config.toml
n_kv_head = 9
head_dim = 32
norm_place = "pre"
norm_eps = 1e-05
positions = "learned"
qk_norm = false
attn_scale = 0.177
init_std_qkv = 0.0589
init_std_up = 0.0589
optimizer = "muon_variant"
schedule = "wsd"
decay_fraction = 0.761
final_lr_fraction = 0.0
batch_tokens = 8192
Each number is 128 + 24 x the weight over its row's rms, rounded and kept within 0 to 255. Layers, rows and columns count from 0. Numbers have three digits each. The size before them is the row's rms in percent of the matrix's.

# q: layer 2 attention query, 288x192, rms 0.0661, rows 36-72, columns 96-191
# k: layer 2 attention key, 288x192, rms 0.0651, rows 36-72, columns 96-191
# v: layer 2 attention value, 288x192, rms 0.0798, rows 32-63, columns 96-191
# o: layer 2 attention output (transposed), 288x192, rms 0.133, rows 32-63, columns 96-191
q36 100:104147120127114110192131130169105105114128148180117139149121133132162126112137120151150185135196099132141085118133137129128137104127097162130101107094107133159146157149153169124143169157117155182135108157114140130158125134103130117151111112150174182130129126141130122153138148124154088179
k36 096:135119131142124121150143122172147130132133155125137112158158146132131115130176146162081123141116117116087113181096148126138146098061090156130093118129113091102142100090121115112110126116114154147102151139075136125143107111157112143103074141164139149101114116153094109106120115131190117134
q37 097:170071112120145129099177168124106113134157098152158134115139145138102178136088112123167130117125143130114138173165123114157135093087105109131139140136143095155110105107144139166106118116113138132126108125159143160105127098121153103161109117120089108099094088154155125131146132123100050151
k37 099:151088065103107151126171109140113160139119140140142164144139171163125151104136151106148161116161148141118146129133179120132124143115136137121122125122146164108094135132154113123128098104115113098152123129142143127144084130133154109083106112150114155098147131131155136130147138170115145102
q38 114:115121170148091134151130125112162172107129120149145125163093084150113122108130103158117151158100141117099140083137147118142153122119126135157137091104056104139066107132146151115164163153096147126106133151125146133116119138160116119099118127108141129138114138125120179111152139142155110100
k38 113:152081136153136141141113095103159143117128120156157135137144084107139140115151117114091136127112106123090144090165122137124140104110114128110144108117176097113115105117146144102118090108140088130066121133111144128090159112126120157134173107125126154129079142138131117098119110094138116160
q39 100:131133129112191137137127107131101138146118105160119153114080154091151096138126152130174134135179127116131103140127137153127093123151129164117064122142101138074109100159097159118157108143095148167151115153113091138093135086145186109149143135148145145163116153145142137166124097119145105157
k39 111:088127123176153120118102135154111111074147154135095120107116153105119133164168154127136167115122138094153111141117133137108123141113156118097083148155142151076108138102145159179147145133110111131148143112143131160166122112133124102141153092161126115119135147168085116158104126137135133124
q40 116:124125122124092115159105099142131118106113134149131168131114076108109129103143138114101093121137145092101124092148169105113117130165142117133156128126067108111146148109083108196114127131121099140101102114130102105199110070143155135118123147100123184142126164141119133126115117119185146131
k40 102:140141180118141115112119118163134132137119206133110110107151094084134128111116106108128161155123152130173136127131154137112137113125139126121152126132149179094129134114105122079158110098119104128117112145139108113161102135108097135160176108075161176117125121151133086133102157119116167134
q41 120:142165139124156088086098104134103084158095119137111083063127119070157105114130130110127133155141140131121125142146172113121155133124123112152077122169160132039120121121154110138125135119130109156155129128133090111098124153146141134179147117135151103171142123116109100132109107128124090158
k41 115:111150132144142093118119158182106115116112152153123148107093140155133108149142123125127138130138128090126099143128142108140135120186158109071104177145117182126156168137162129179175182163167175128122120091147134118161152125088148136153142126170151132116160149134125156113112166144131165163
q42 088:074119139137199111144114112147113118130103101092106110105105149112180109132119137112136141116128138135121133144137137159145133135136069168147160130167167101129092102106096123133127111125127120103137111158180086135108152098142128170128137117085105111140119109097142162141151189069129114134
k42 105:083142111127139129120124124133139116156121098133128127132132178110119199133133144171099111114149144128079161160096104150100142116147131113135111119117131146165092149124131134121181171139122101147121155074173142159093172137103143072090121140108128128110130131126103131158128133136119090099
q43 109:157097132162152131131131154118134135108114124083117103113103084154110128112096095146073111124090103165095170105116102137160127122100102161114181121122101105174132134152129128114146146102092108105081129117119129162084142150122082130079095076091117133092129130095130154083127093157117137088
k43 108:186078134109126134127100090156183100099127122158172101120113115155141132088110137137128152128130147128111154173130141147135128109162088146123121108118127123129120126183160135080118118098133124119099125148143122124100137140160098142118074120068087150135112105145162149120122132101155066110
q44 102:146144107114127142150148110178104086112097145117112128160139129135118110115136169153155056146122147152146125134108139111138171139134102136120151105131120173130115121099133118118165128114143169147178080094112164121138157053153129133115132139079152195202154112149136121125132107144124138121
k44 094:132102157153141204161090120108128143119134157117136104151137139146149130151176106095108131154149091158093091141111085118124152132077162105121132110126157122139135120134100129094092082110133132117130097112134141122150120131125135101135114116169124159072124122077126101115139144146096138135
q45 102:153121179131142132166148110125165078083139098155153155166108137109108157154157145160118120176162121147090113105111128111112118137155141105134119130131082145146112133145099083160116138165125146107150070137135058138108168085173136121117119093116147096144125166138134126110126087125159166142
k45 100:119104118122184114134111106145109155146156162160135135143174094108113157149164138112116139136124082120144160146096151149151133139118099163135135110184122121092135181140133151129140130124165132104142127122098172166140169142139121132123176135117160077128191097146146123159104106131129139106
q46 096:094117117160097163132089105117132129119145162148147138125132152176090179116135135108139130128107110091124114105155113175119156120117181136161162133125149136139094105130132167121093134133133129180088132086144126187169120145090170125152090136134122148111119136128173101144105153148121132151
k46 097:143102155151156133160141110103157129121126173103121096150111103150085121130123107096122115135143130135132095133105154175099158125121138108159071115145120133128132110076089136153152092157098123147121172144149138111109155132126144134147098129120137107161129138119099114123181153120166133148
q47 102:141117164138138127178158129148145105150144145154128075144124152096175115105159099125117158138118112143139081099100115122131164158113178142125069138143084129129098101206124151156141097146089111160107117152110131141157170145147125092149136096082151160136152131121129130115113123121106176081
k47 096:143150103086136128158133121144136095109163121109101133122088153144145120155149110149105119155106134114147101123134143156123168163136082163109133142144071090138154105158146118162130115107074140150062149092104117126097150127074151132152110121152177109117146111106112124116116093135110111138
q48 111:118145107153146128061130126130145136145139119115119125100120137157141089122121111157122158119151146143123157188149178121158127096105117155109127079138126163079142118153138118064119137116120138135170132139144146123085143188096099115180154121155160118085144117092108123125181129135098137130
k48 107:116104149126132102132099094104161092112120099169132110170113158155121136106118149172144143112131095138142120178099121083133117144115107109116156125152119097110116111149162153130124135119148145111132146163131123140145139154157101073080092128112142174122116102139146158137132147117163072152
q49 096:123092145131116083161137122156141135109106126150111112129137121157176142134096109128115152109141139157112112129135167151109118154107148141110114143151113110125117183106151148190086102148086146127077145142116136100170103153142127143145117149155150134116131141141122108165095153089134151127
k49 106:143113171111088112134123135151120110134147164132140146134144117149153141140153144158131149108101120139104114156153150112115138090161138150130158146115131085085143099102127121091111186094114124109058127144104206121105115107081126155135163129162151162116107153124087133131121126136146164143
q50 122:140142145107124154104145137127136174168154112134162142179088117169126122141083107127137117119113101132113149133150119114173138129124109118120128144066132121191134093145109172093130099130131118138123193131088163102141110139113077148149126116113109097124109105118148146097108123156138104127
k50 119:148133134127115126078153162117127185153154126129112143146139074149102120126134110110111095088142115129118137077103100105109127080135135158131102081114146101163160126122149140098103102123152138186138153165131127137139070140129136138166147105130114121172098089110127138132137127100090141114
q51 106:131138104114100157128119154140145075125091138208107124096165136114097126123110140118128121129128125091160133104155147086150115136141083118139173101098168117157106120138141146151105176135133110141097150108107156115129081143120138160144136145145098155112132134147169115070108145133133146159
k51 100:103161155119100105132099163154109129172089103147146126111149119164088149109114097142113123142139130134101129103108157085168145127094152104133141147123150141106095130099132144097162102128130109135123112147107169102088151159083159154137127136140141189132101114096123126123123121137122147121
q52 105:117122121087142119117146095130114122137144106121129108124178115133147126115160131153141168044145117130116130089154178139116093114110127133115127107123160132097124116111125119129116115119075153101121137101180103111128130156123094147149130138150107133114159114143108077099105074150113109140
k52 093:119115172109115150132147142125163155127105150107143118132134186145092118120151094156139134119156125133110092099124103146079080140122127114100116102124115114131105138151154149120107116150147121144116119119191105105093113114133113135126095136128121135115083124108168148148146118138129150094
q53 097:100117112152103111141116139127140100104154105143142096150127098108180119140129108123082117086126179149156101137135161138110162171142163142115162113153099150148095109101141156153086144181136131108116095151135158137152114160135105124137153146135131178127133149156104145106115159154093129142
k53 097:129169104126087178096123147099146097135144157113119097140145131148144140131127106164120097116125144124111126129151165104115079108086118136112142133171175145130145124123154113131134127079119197181135103130098136165067133139111128123124100132077162163086093115136134104122124094111115153106
q54 104:149112102157132109127110130114126129108155118132115126119136140126131166178116129079194141076159143123075164142141108100144104122117058146109153136090125114111102122108116149138164157094156110106155121105119131179102139071128153144105119116137106129139129109132158116136129115120123087116
k54 102:098154112118135146113099132137151139113140138152143173146138172115108173140143126115149139109146163139054129093135112134126141133093143100127095123143109124103104106128139131129171135144118132137086118128091109126180167139171103118080135131097097098135130135124160137076105112126141123102
q55 094:159103117088118076151145133142152096094131099118155136098140128123106118106121172121115165178173130136119149128093122136104105127125132132149072145152113108094160101114130117190119148135139130179102086161133106095175141148143139113160135129173123172145173135130110081150096119115123128132
k55 100:160134094105165103145124111136140177129131154128154140132154115134145123126105141127123099148123101088149089155166084142127121133115133129110151127150135127091113140120160136102108110101126153123166178138132114160112093124113135178101097109136138134085124134175163119167122092108146140133
q56 114:151121161067110125129134129152147133120147119100120095136118134156138122092119144161067160142116071142116123118101128112155099151165134112098167115076126166165158135162182147139116104150073132134115095142094156097119132156112074114088106130112115148077111105102130131073124141149132149111
k56 116:118132138108156136164134120142139146143172131136137093111150138165137133120120147140154108102128141132125173101106121150172135126139123154146165105137130139099141139197159133103111067079124118139128152146109124125080103105124122154150063079079117134158100116094142106146156104120141119099
q57 108:085141101112113139136119087140125058123106145152128139080164163141125046116129149166141138121135116133159144130133187096107088118117124119114110154149148131099106101132147118115126151126120100129155141101091113106100112115140149113140121110113118151181161122124182122105148120153122180099
k57 108:062137116130139124192121119128135130144105107133120159150112133142127107133113116131106109163152101143131125119146129140126091135108140088136149145111123106135107119104121138192155118130096141115115151095167136123130175124104174120124101135158133083148137119105140131090162146150101146121
q58 097:142128098104157123142127158157132123120101157149161124154156152136120095117100186117189138138130141124117136150104082140134095123089153148133165115134163128176158152152113143107118082112138110151103107174126141121114145103116118122160135113136082127148194131142132142144136116108099098157
k58 097:116114116130146105121082103105105111077177129102129141131122123114106134115121119133141136092122121126145133183139122140127126150110143108117134118151174109121129158156172127094099127153161098107114116136105178105171139091131100098121165129131129157124129170145108145146126105157106079099
q59 101:115133155124167126109160108158129104148158137133131122137139104097122091138111101103113120121110130135143123158138153104125164167175121161110147124146111119108121077152137131115098109179144121154173151123089199102124136069150134127148138076110167128132113087154140164130132146136133166106
k59 102:122156112130113138134145121117101115154073119084164152130158105097119166158147107149108107085140146110115106111123092090086105103154144173089117107116134091129149128143120123143150113093099119142085151120107106138124129130102146110160145119157151123106148128125113147097097132128143161142
q60 096:130122147141128108107146113100124118113113097152103090134082120157154175132090111118143163152159120125116143120159167140168149142112157118130140156132108105155132182118153139118134106141199141175138119147117123099173109156067062161127133141135139152072145171125121109155118093166118101151
k60 097:159134183089108092099145162160095182159118099146091139116126147106116108136121084146113089097071089142138167133122102125158147133129123128150141111128075065155145133153141167097109130157110123139132113193103174153120124122140107137150149129105161137137139160107134114146155112142096118125
q61 112:133131157132145147157140121166150147099139118073116124166125111159115118140131146121131091147121107121137107129127138127159137133153083123120130097116133076163179133125078138125117107113147179103139125114125125110129165099143113181104122144076126107153145124165112129135153091144152104114
k61 111:129102158114130176094158121107135110146152120115141147158202162126146144152143143151133132145140101154098146139073105135125096094140140112113128116091141100165124154148096147109121103135122145131121112139111138109099138151092090109126138136104119141118050115135117109141130137129169120116
q62 102:118091134109071137150157136137135141129141146130185138140151131127124118104133131146077178173107137138123124116078097115111159106146135138125084162120107148096081095101159116094211108125083108141167132168122133157173124124141126075072131117120135160090144143148097136117123114133137114119
k62 115:128117130130102115120132099112123147136198109095178128137145127119112105123137127105168124168147139131137157096178133159135134127092125107119142168130133136115156115107065118138067107089139141121131159096124114140108112108128125134076115112143136128074143123106141085093112118123098099141
q63 108:118124141134133094164141127163113125162090111129153155111141087081148111119104143151099133151124116112125123121119126157108119096149100124125137127101108196105123130102147105138143140167161145148178121129135096132149133096145112122097159141107115147096135142118139141122110143126146120158
k63 114:133102139135126104115134142119117149149163165150168125089129150109118121155113143115129114128131118108146141104125125142147076112132134104134158132153169190146134170122106110096141144108146164108147158124163077117094097110136121125118125108147133169079098097133139109129144178114127103125
v32 103:135122119154131123152160103108117100151163127151140131123168136164079095152159117154100087133126124164124140102101138130107121170150127111153159164124129094154133144151084084120112129065138135118121133101143104094061115103088135167127091120126149126115143117125138110121127094076119147120
o32 097:159164115161167143135091128128113121154087132128143156163135134104163138161094173103147150103160166115116176145116112155145129112119110161149133144116150127094119134090110145122159108126117112112167137148124130129132128119128119131127163177184115128138111122115119097165106113160105057150
v33 091:069140135129139149097096169127137101138127138146154137173095147085130162113107147156124139156150151122109158117105108162127066099115096161154171121118107111148109160107084101131111137101132107095110108127154129128143099111085143159163066094118102152130121175114210143103130142079138123156
o33 094:110120063148116145147106094125092142133146116101132106123127108146101103166099126135159132136145122106126140146130154112141163113120120082092095128138140154131164156134147111111130123132120132181145172110109110150134134157149121147105123114168167124156158082109146104112187139131126124077
v34 095:107144135152062117156115084163139134130096099138152132169119097125134115114132129100142146115171127138127134117128124124098115144095185095136158124101125137122087126124174135118132100151119095106144070174140144153147118115181200107080118126143162129118141144118172150088137105139117131120
o34 093:122090143091156132122133123131143159093122131122077136152125103081136083152181123151108068129136072136158101133124090132129113147129124115132159119136149099118162123122087138121091134128127107158136116134112127081134161140126091131126167166088093094119142170086122085115109122159156152152
v35 102:127106118118068088147180099115169136164116139118144146104114107122125150104117097174122167139093163131090150047155117132131135107128086192125142118133106142131121106102114133090142083135134129123140128108135123149126125128126124142143109154094136165118084148116173095194145123088113128114
o35 095:157126134112177128099127132188139154090141098142136117130105125171150129154089142115193119131188118147146111187107092102152138106121129101112122123132158133131115148188124132083076089111147150122142119131080097101131137121150170133160158084102143143111138138142129133139098099112141117126
v36 094:168125111113138115158169094150153123133103169139122135144110139150164163131086107130188122102122092121106104138137126099160124098137151126105122122111155132133140144090143151092146110099164111103146108135140130178123138117141099164089162116097115089093144131092199109125156119150114118120
o36 094:125091121106116164093128134126098125121111103094098085123130123142102073162128172126113137098175136167139123147089130127111171120098150099142126136124183141121141081124118122115113127145145127133121143129067144089134107167129147097163120107129119126108141132159170118125160154109088174166
v37 098:098154124163142116114122092101112144111150088152137105117121103108129109096095121111132133123156112126110128122099130140068125187098120101126095135150103148149133138116131076118091133127111152087117093152173129129101122091150132131111142126174110098147152109184075154125144128103133111118
o37 098:085148140097136097103142117138114129137121085155104139125077134112128139130127146123128156122120148133148109137154205107182116150167144147137105077135140116059126163115146157128108166116085119103154148136115124096075118117124127139149139166137102123114123147113147121146126123107136111153
v38 105:103119138137142122116113130133075158120149115146130143143142150099146136130145134099120145106104123121131119142106084131123118133168141139121094085160139132105172126161142083175091110126115091151128131079161151163157125120135167127122156083157123122110138135144111140158116102144110127118
o38 103:128143115142124127159082110131125121114113159114108101135171128102139144157148175139144083130142140094119138096167162121074134124123147102112133116101108111080149144068131122180142180128110140108143131113145150169118109172142094153109139158179106125129158143122117112096121126136142163138
v39 085:074151115151141137148170146169120117145152143122124154139098173126070131142122116128120137113122134130154153146127159117179119117093123164107134165152128147125149138155113092130125119064108166163089145106105106148101151118131107143147133094129088114123137122145145159111154110117096098170
o39 083:124143085139139182153088125122107125148114145100146071115162138140132126144109143093127146118104178120109172150110148151121119118144127141111142133154110150098155139111151109120135160107162103128152155158108162135126069138117102113134099163200126184134150106149131115149169140102106110124
v40 096:111098106148099149130113132151109109145085151115134134101107125150114073140127112145110139107139113138141124116169129131091101107076121107143119127176157091154151105114116129147095116115154189145141176142133139098135092145165106134096061097163131181122096159125133096131114140127149160148
o40 091:174132177125141114139154123119155127092139115113145130120148117069131162117125134086104094144096101129128144146122082148150115119097093108135142125150087119112121138163147095161138098112154115144115120162150109167155138096126137142110099154131108080134138113145104149133110112099175153126
v41 090:122107148107070111130125122080144115139132132113117147098117111137158122124152129111131121162128159089172096115136200122120149119134144123142118164114067121082130081117073089149120147136132123101101145099123157146165109173134133141103131123172122115139168113136067129157131098152116117148
o41 088:109112168131174074114110137169141170066109152143122125128140124151133134101142121142117106129119111154117125129133159112086163114149144177107151102120162114111062125124185143127110134137140154103116100128136118108129115113109163165135140129087132111117122155145097116095100084142130166108
v42 098:119149104128120149094118119098125125171160131133153136136125131139159149111183124104141137156140155133125189126088131133128134105129162146089086150063113125149120153105149134098185132087132140137147112122137124138147135130100113103136157174147165131127145191156091133142148101107154130111
o42 094:128109122149133139137125147172156111164117120110159141155113106130136158122070130116107148118101074140144171138114129124143157099136109145124179141160115137145158104131128140140138106116090105135105100158142116168154136117126101128120124088139116197066115109122168157099154153148145159134
v43 101:154144104182133144107154129141149154142157120134149124139117106172103080157103141110141091135125126148129134114203135185152105135135141145123135137152172110157144144104134118152117164152148114103145147105113073094089094120167136162134114150109127121097117157103120096133113101124132128089
o43 091:163122145088138105133147148141115121112124134150110108134090204091096176153131118107159113096122093128106128126127099163170102117067081106122134166126156090145136148120104067120138110132087148100151110152127103136103104178129100077122135126137100089140105102126168128086128139106113152128
v44 101:129128118163167115117116097140142108102132102134125102100152098104122106092126134088119154103172159088169112159111097154115152130214143146061144127129136149146143091130105096121124153120162143093109137140140165123125132085116165131132138117122101116144128116177115146151099157139139140147
o44 092:063128143112102100144120136120077133103096123189130139092093124117153128127141109169118148095163151079106130079104164121099122117152136140136143160169135107114144162109185122149143173100139162138123118106186125125129141143128144112105166141134113123139131156116126118151114132137111139158
v45 087:115103129111142146137102141116156140149104132095095126150138132080153127112123092109123111174099177126127160089085150114138121094155164125156124131091094126129160092134128155176089123133104138118126078110115134158166117114151163113134095125135129094105102123139177151123094132105161157139
o45 088:080133125119136147148065120164135171095128156132138106117097113135120086131151127171126109140115128113147128101144111105133162119183128131103166113120147121108108117095126159128108133129136113141156104109106158142125129128119123174145155138099121099120179110084096110085178117180127134126
v46 095:126100109146149149132157093154098090101153159149163131120148142153101124107154129143159126117118121132196097124158143128131142138134163115093166110090176114124121147159140125133141126099144136135076139150132160087105123172120136151160148122126114135152135127149113124157125133106135163119
o46 093:125138123140134094148118128105118140142076110091122130140135101101104141157136151148138139093157107107133125123092102154069126124133154123125119128168145180149147145079140109151147138168112124146158090121162135142160157107118124118115171107151138136135094130134132131160120144150133151119
v47 095:078126122138151108095130138161107111136116092158153125132075043129152123133114113121119134107116152095145094121147126114068128093149122106122145115127155125127110097129138158103153164107113080113112156113117144117120119131161145122108131159148082110139126146148134162125154184124107113143
o47 095:111153130120112127142125115109078124057104117114129126155152152109147132145142159143132143104194128116143105152083128117127110156118151113118094104202073106117175131095150116118132119151137178118102093112125129123164153107094140131119127130091166147181140140159106119167100146110133154170
v48 106:116092130127152072150139104151071118164118135152154136142145090149140088123110117159098130127125132092118090115159115120156100119141120187109189179146105130164128096142095097094147153129132159124108164156145141115065137094160112133110133098130158152115158120159111126142098168129103109097
o48 099:153171129102145120084144149073147151145123092139111130101112182121160144139150117147151159098139156161109119144118157139150147147088161146133123086171149139111139164114164139112125111113096137133135137145158090112130131141095161118149132139115132104122068151119164072154125137120098137153
v49 103:142113133123126144119106113144145099133119123122150144151150125109154135134105131112172144180170126124114139140091137148111124133109139113099120100110108104116115135115111128116141094178143120122134112157107086131131111144144091112128111101187148117135098123105191131086140140193151149105
o49 099:117118134119111121086143182089150162131140117125115100149135137162075114139149122143114113130113107150132118099169108121142125146129106115154141154118156084164133139148141157122109117106113107144074120074136172112140114168095122144147131124104120065120129124113134126148137124101113142134
v50 098:124155125085130104132156147103147147157158109117145148103132122097155156109147121095123100126117138120128182118139175101150129124155144132150115113132112135132087131092164179148152172161134068137139129132131146102103154102074152105116132150099113142173136140079159091178132134124133131115
o50 089:143120144131136118137146138164145095145134130141097119163123129096158077120129099186127175116133090176150108166119118123113143157131116138104146149102133157137128132117087133109141079182094145140111124147091132127135150131139141133154151127061156104094156104151153123117094154161137147107
v51 095:137161150141070089146176121116097130154156141071175112145100131120068118136120134160139138144107142124121114112126178142131140134129104101145116148119135125091108128125174131134103156158086120143072126126091150109119101105128147132193154134152114159129103138133097126091150108141100095127
o51 095:124124141136181135131118094129165118092099150148128112132148123130120160142138142089114076112162121134102107101126086119139126157117109135121159153132112088160090113129094132105136155132135139197173147109145129081087160143122106143106127125134139107138119140082106143092105135136137139095
v52 099:094143106093173150083092136142119105124120134157139134148146170151127139185111134140125114147123166135112110077145174155146101128109098141109144130120137117116145126147075122115128135130124141114147129099153114164147109141133117154158116127146152131145123093109169113080097110118117150134
o52 099:147111113119120134134102131140143164127102135109099072135145154112099111135134138112145097093113117120120168138127090170113134104113117109110165118139141150135145084125116120115110116132190129156110118121145139187153146136131157132133127130188090094139106134101154096118156159140124111126
v53 089:101129148149108131148191079127126144150151151129106119139143125115148171117152147165142071137141141150119128140143161122125118093115173129099104114108152121088083116090157135121109095131174110122168182168118119084167173128112106140133148136116151122137156146134098105115117172113136115096
o53 086:161112145162146114109141163122123094086107124119142158137152104094113072111139116137130139104130132168152115152112133182145131148086104140159089139160109159136170112121114105084186124161093074118081142145146132107134122102195105139097131117118120128132100140103156130113124139122134158108
v54 102:150128149082151135137134133125107138127067110158103151136163090187109129086101163168124120158172167143127077086172144116109113114120118180147149109126143133107136122160118126127132114115145113116105116131147119116102100114119125123139115104111136145169153079117135169136117148133118137145
o54 095:133108102156107094134134153088110124125149122121135113127116109115151107181129114124177125102142146121091124158138142167095144130103109102135118133143137195139092131127119118113130154140147175182122119138136108168156141147144185128185116104128129119135102165115154084144133135093147097093
v55 103:160084193103135141111167123148095121172107113116108102129165112118146119160122108127127113122128121168136106126123140113123089092142132162124173132151116135148101112112113108123121129126148159105121131126141112117101124085130138140132043160116163110124133104128190135092128140074125159084
o55 097:115140085131119107135107155122145127105121155143149152106134086130139104117123129124167136142130167111138146168155120161156128136129102113143099111143137088132152127140110175103114111089153114157110136149127130169133110134099106128148146109149100074166113167139140109148142124142111040144
v56 098:156138124163158136127124158157138119082111100167115065122118118065126122119126160118159132081175142135146149128131154096121146134126128127110106129104140123153109154132148168138127130131122111097087095067127166134131153130147099135103125130067108099147145140116146141148095133117127127147
o56 095:116126129091100100139120143137111112165121116121115129112124115081111119110137112159104122150119155103141106113087120131110106145170145127095155112142133218130147084127136082136132136123161129147136073167135079167141139116151133085145170148144117147167139082135092111131162162115127116137
v57 087:103101112127121098107101121150138100120112099111133121139140109151124151143118150113119103111137140134129124099141134115119139116111127122173129141092179089107159123150118137130133115168078117163133103112112089115169143151131094088161076169102123107113061124109130191094136103092121144137
o57 086:131129103160151161171136134088128142108141176118135123158138122151097174166158088113160124171129107113127091121089131120151093109157121124158165134144111085160090148142110151158099148128126151145127154093161121143125111119103127159122103137148108126186173120137096113130120140120164100117
v58 094:133113140105138117128107149141115175153124172118090113147147100125156104155129110127163072089090075136168148107136108149119104130143105149132159125153151135183152184135071100109126108094139128125141176142106120086143145117097129146088142158127142086122116146124116119166124110128123141135
o58 090:128112077166128155125141137116089100094159088127125165126121160125120158084164150154099164169154138124127099118132117087138116132098164108121072098150116118118128141114165127130135160113134094075132102126143122153112133133113059083076109112153131127126156119171136149134110138161126116147
v59 104:112130146122110149138134086098148088146110117147157109126092127148107158087116109138142156154144166107106111119127149121107115106131113121129136132133110149119083107095117110149107143171100143113114127151182116142121130121148132122128133138128138095090150123128104149113137137131112080105
o59 096:117129144061129136128129137183121171062106146126091124096102105175141137112107106122143102107075115136117146175108152115137144131152115133128151090151136145128121141148144084088101126123132161146077115149076110085136123154078144120172148098118118137150119179140110109102129127100150134119
v60 085:172218110128121109127153134065143096152137105117152117144121158120093130142145169146080150138157142180116095118145115119128127152146105130130113130093154113141125158154098118092134146134137103124094133126136087159115116129123171118133136142131114116115145130129122174117152102142121142108
o60 085:124091073152100165136108080177121117151095151175091120105138093129125101129100145097132123117131127106149136133131141136107129101128133149132164161140088153145124106122091100136129090153164147173165136118092155111140106124133166123137106136150123169121104141123173096136131172105144107099
v61 104:116112109173137146128133107149135146106122123207122133133134083136080058130116113138103121073124114155118084104169135110118133153107152157135152126158121095138123127136132107134117087109117136116134125070137137101111115140119135141118117158082131134161128149121151117177138149096095151138
o61 102:121170149120141093136145130143087091135141110139124159158138156073178105172146167107164139105157167099136124167090127151131094131133092126154129130150155141105146155094105104148129143139159137136172112172138136121142127093150129117148164147133107124167139111121093152151121116080131074147
v62 097:114117138136130167099111116096150130123149114147205093141105156130134132117141088141101195146112145094072142139133055155134142104138100130130175122138113131092094118159143116096133154148136144132137096193109149102164177116115106075092145121128154109088117130140136122081138134110139073140
o62 097:117175138120123127119163132143129119114139128102145138164141126142111109111090116134127160116101125157155170128100142136169116148101114122146144134116120122163195144135137146124132112111137113084089167075171099102141131123110100137149094139074132168133101115113102137159118126129110122136
v63 095:115152165110113133148097144074142105138137089130133161110129117149147134107136120172055141185152142165166135088150116102129155129104156119153104144099101123109092090153129149134143110134130120149120092147117147113100127146144148123119088131140139116155149148091130127070098143125170132119
o63 097:165137140139120066109139122140153118156178161130123130148141095103189092128080103098141111139105094133132130154169146143120123113142082155126162151111119138152123141103106135140092078141085152156158129120109116147161114112102156165152117142084149136076122165114098133172147087146169119126
q64 041:182147122134160111120107108121122176148132141095131104146089141119074161161133148149152144144136135099126147119111141149083108144106132114126142166125132113145113099166103106117128099139132118156142149136132151150180077124112165155115127141154114123235093104155131098139103171156129149105
k64 054:127116116149149140152120141104146094158186133094114115160163044128133105082142141113147101093112117147115091094157140145134111129107138162096107103125118121091143098141139115143118123139116097118157113163125103135080128129149105086103125151133160167118139161107153148146164162131109117104
q65 039:123119124110117114117104125152095107121121089114142128118129160088084112112136104126138125144136114088128124136128148135109163166130129119139123130161123129089099103151103189142184074161117071131127137138103145153145147110173123124156179083153172145158150138133151150127100122124118157165
k65 050:148124125152155100154077157153137144132067143109112114109083095135083107140130129108092151102102143148173114146113134129129089144143102147107138128120121083163140109097151129115118134120108132152157098121153089140117092122111119115133137132091121126127097144073118150130075146124158167150
q66 040:101150060110105149158154101079135155118108118120146126120157136091075123118124145105107117145152129098117121121100145084147169150117124101160130168148117146129107119123084086105126120167116153104136100182099163129093180182129121122144148087136101152139118064133148107130125138146125093140
k66 051:142101153135126096135082145108121113146161109135102107152100137102092070165108131155135159152134116123120163111133107128090125152143113111142083128156129149123136104162178151100125122125109095121122135191152119132114099151104145118125168116165154158151152112124133136144088157142134144149
q67 029:138133125161099146132155160171130117149130141109109166119146103131181126114159137148118117107103135166104137136144097107153109106119125145118119093129115160122144121119146098103104162109136151158122120076120124109083120129131134124139122119138146122078132123111088105086154106111121092110
k67 050:176141166130130124131109128146143094153112148146155126164107128098188153145130130117114166114149134124114171141092132118141130113172150110132155158111088148119110165135104152151114138138160166144104116140103137129106103145112112164142122144160094134114168115131067102129110127144135149098
q68 040:165182159137157133122090125150129136145128118170109186127107145114143170106116157110162125089167126141103131130155092132102103166126172153117104111124149146110127140154115148161134146134162078123138156144148131108156120076141163125168138160169153103179128153136118147151091136092139104096
k68 052:100094124138097172167127141153157136126113145081127132151114087149128113122130130170109143155123118158138169113137151101138123109119081144130146123126154127102139125080119084122160114084140105123157086130169142112106099091159125106134108125070138136115159139092112106151146149140149133152
q69 039:169134172137159160137084114103144120115113176135150149145126114077105120122112154088164087115111141111170113108083128137121138135195173144132102155138142132126115117124165156107096126132144141156170157171135129118141165101171145133101144169114094120123091110159118116121132134130194123136
k69 047:099131131112150125160166125123131141168154118139141104177183142098129191137145107157071110119109158129143141141181127085133120109125106136084124128139149116115142125177107174118149130120114102099127156097137089113133151110118107120126123145103135157131158112113163145099124146110117134132
q70 050:113168158137108124124129139161098122121139080170117139123126170122116152137128109151154123138147101087081111139161121141117153167099134105126134129183098125146092098152090155151154096147124086171120172120156137160128110109127145113186169131155159121160128155140138124114066126136148139159
k70 056:136096112138138128152128147137114118148181143188140137105130152121102144120118119115081118117120147149128145106120109105136062091105139136107133101105161111107138123131164126152125158099126102132136151152133121115123147131141126097131121145126160124111093134109107155119152113115154120115
q71 035:160097143101143106132109115122153172139094124118154081114185111157168123145128141134106117142144151134158107161140151110149141137117095146140140131124144119157134147116123128130114129157133144099107079113091105120108108125098143123096112104116090136127113074084119124124202128138100105119
k71 047:153124135113125134112117097139133105126114126146114166152120122137155081131118151134157137154135162119116123115191134107097178147055156133121109121118085156095100095124131124125160105155136134162133114178160145148157141166108131153103138109129098149146128129176109103074122116127104117130
q72 042:116119083114130151142142074087137155130145130165163121141111121117151100143118149125147138139137137097141139122082178111145140125154082100124109154157144118126081161152100109108092117142142161170140144173145117142120140136125180147095126140119102088127125093113144093171135100156161078128
k72 051:118083120142102137146147105103136140097101127163137121142137144135099131157109110161072145105108121111125118138180129115121121132081154139097143130130096103134130123169091146145135116149142129131137133098152151126123083123111094096154102115120137188152086131107127155091114167136097142155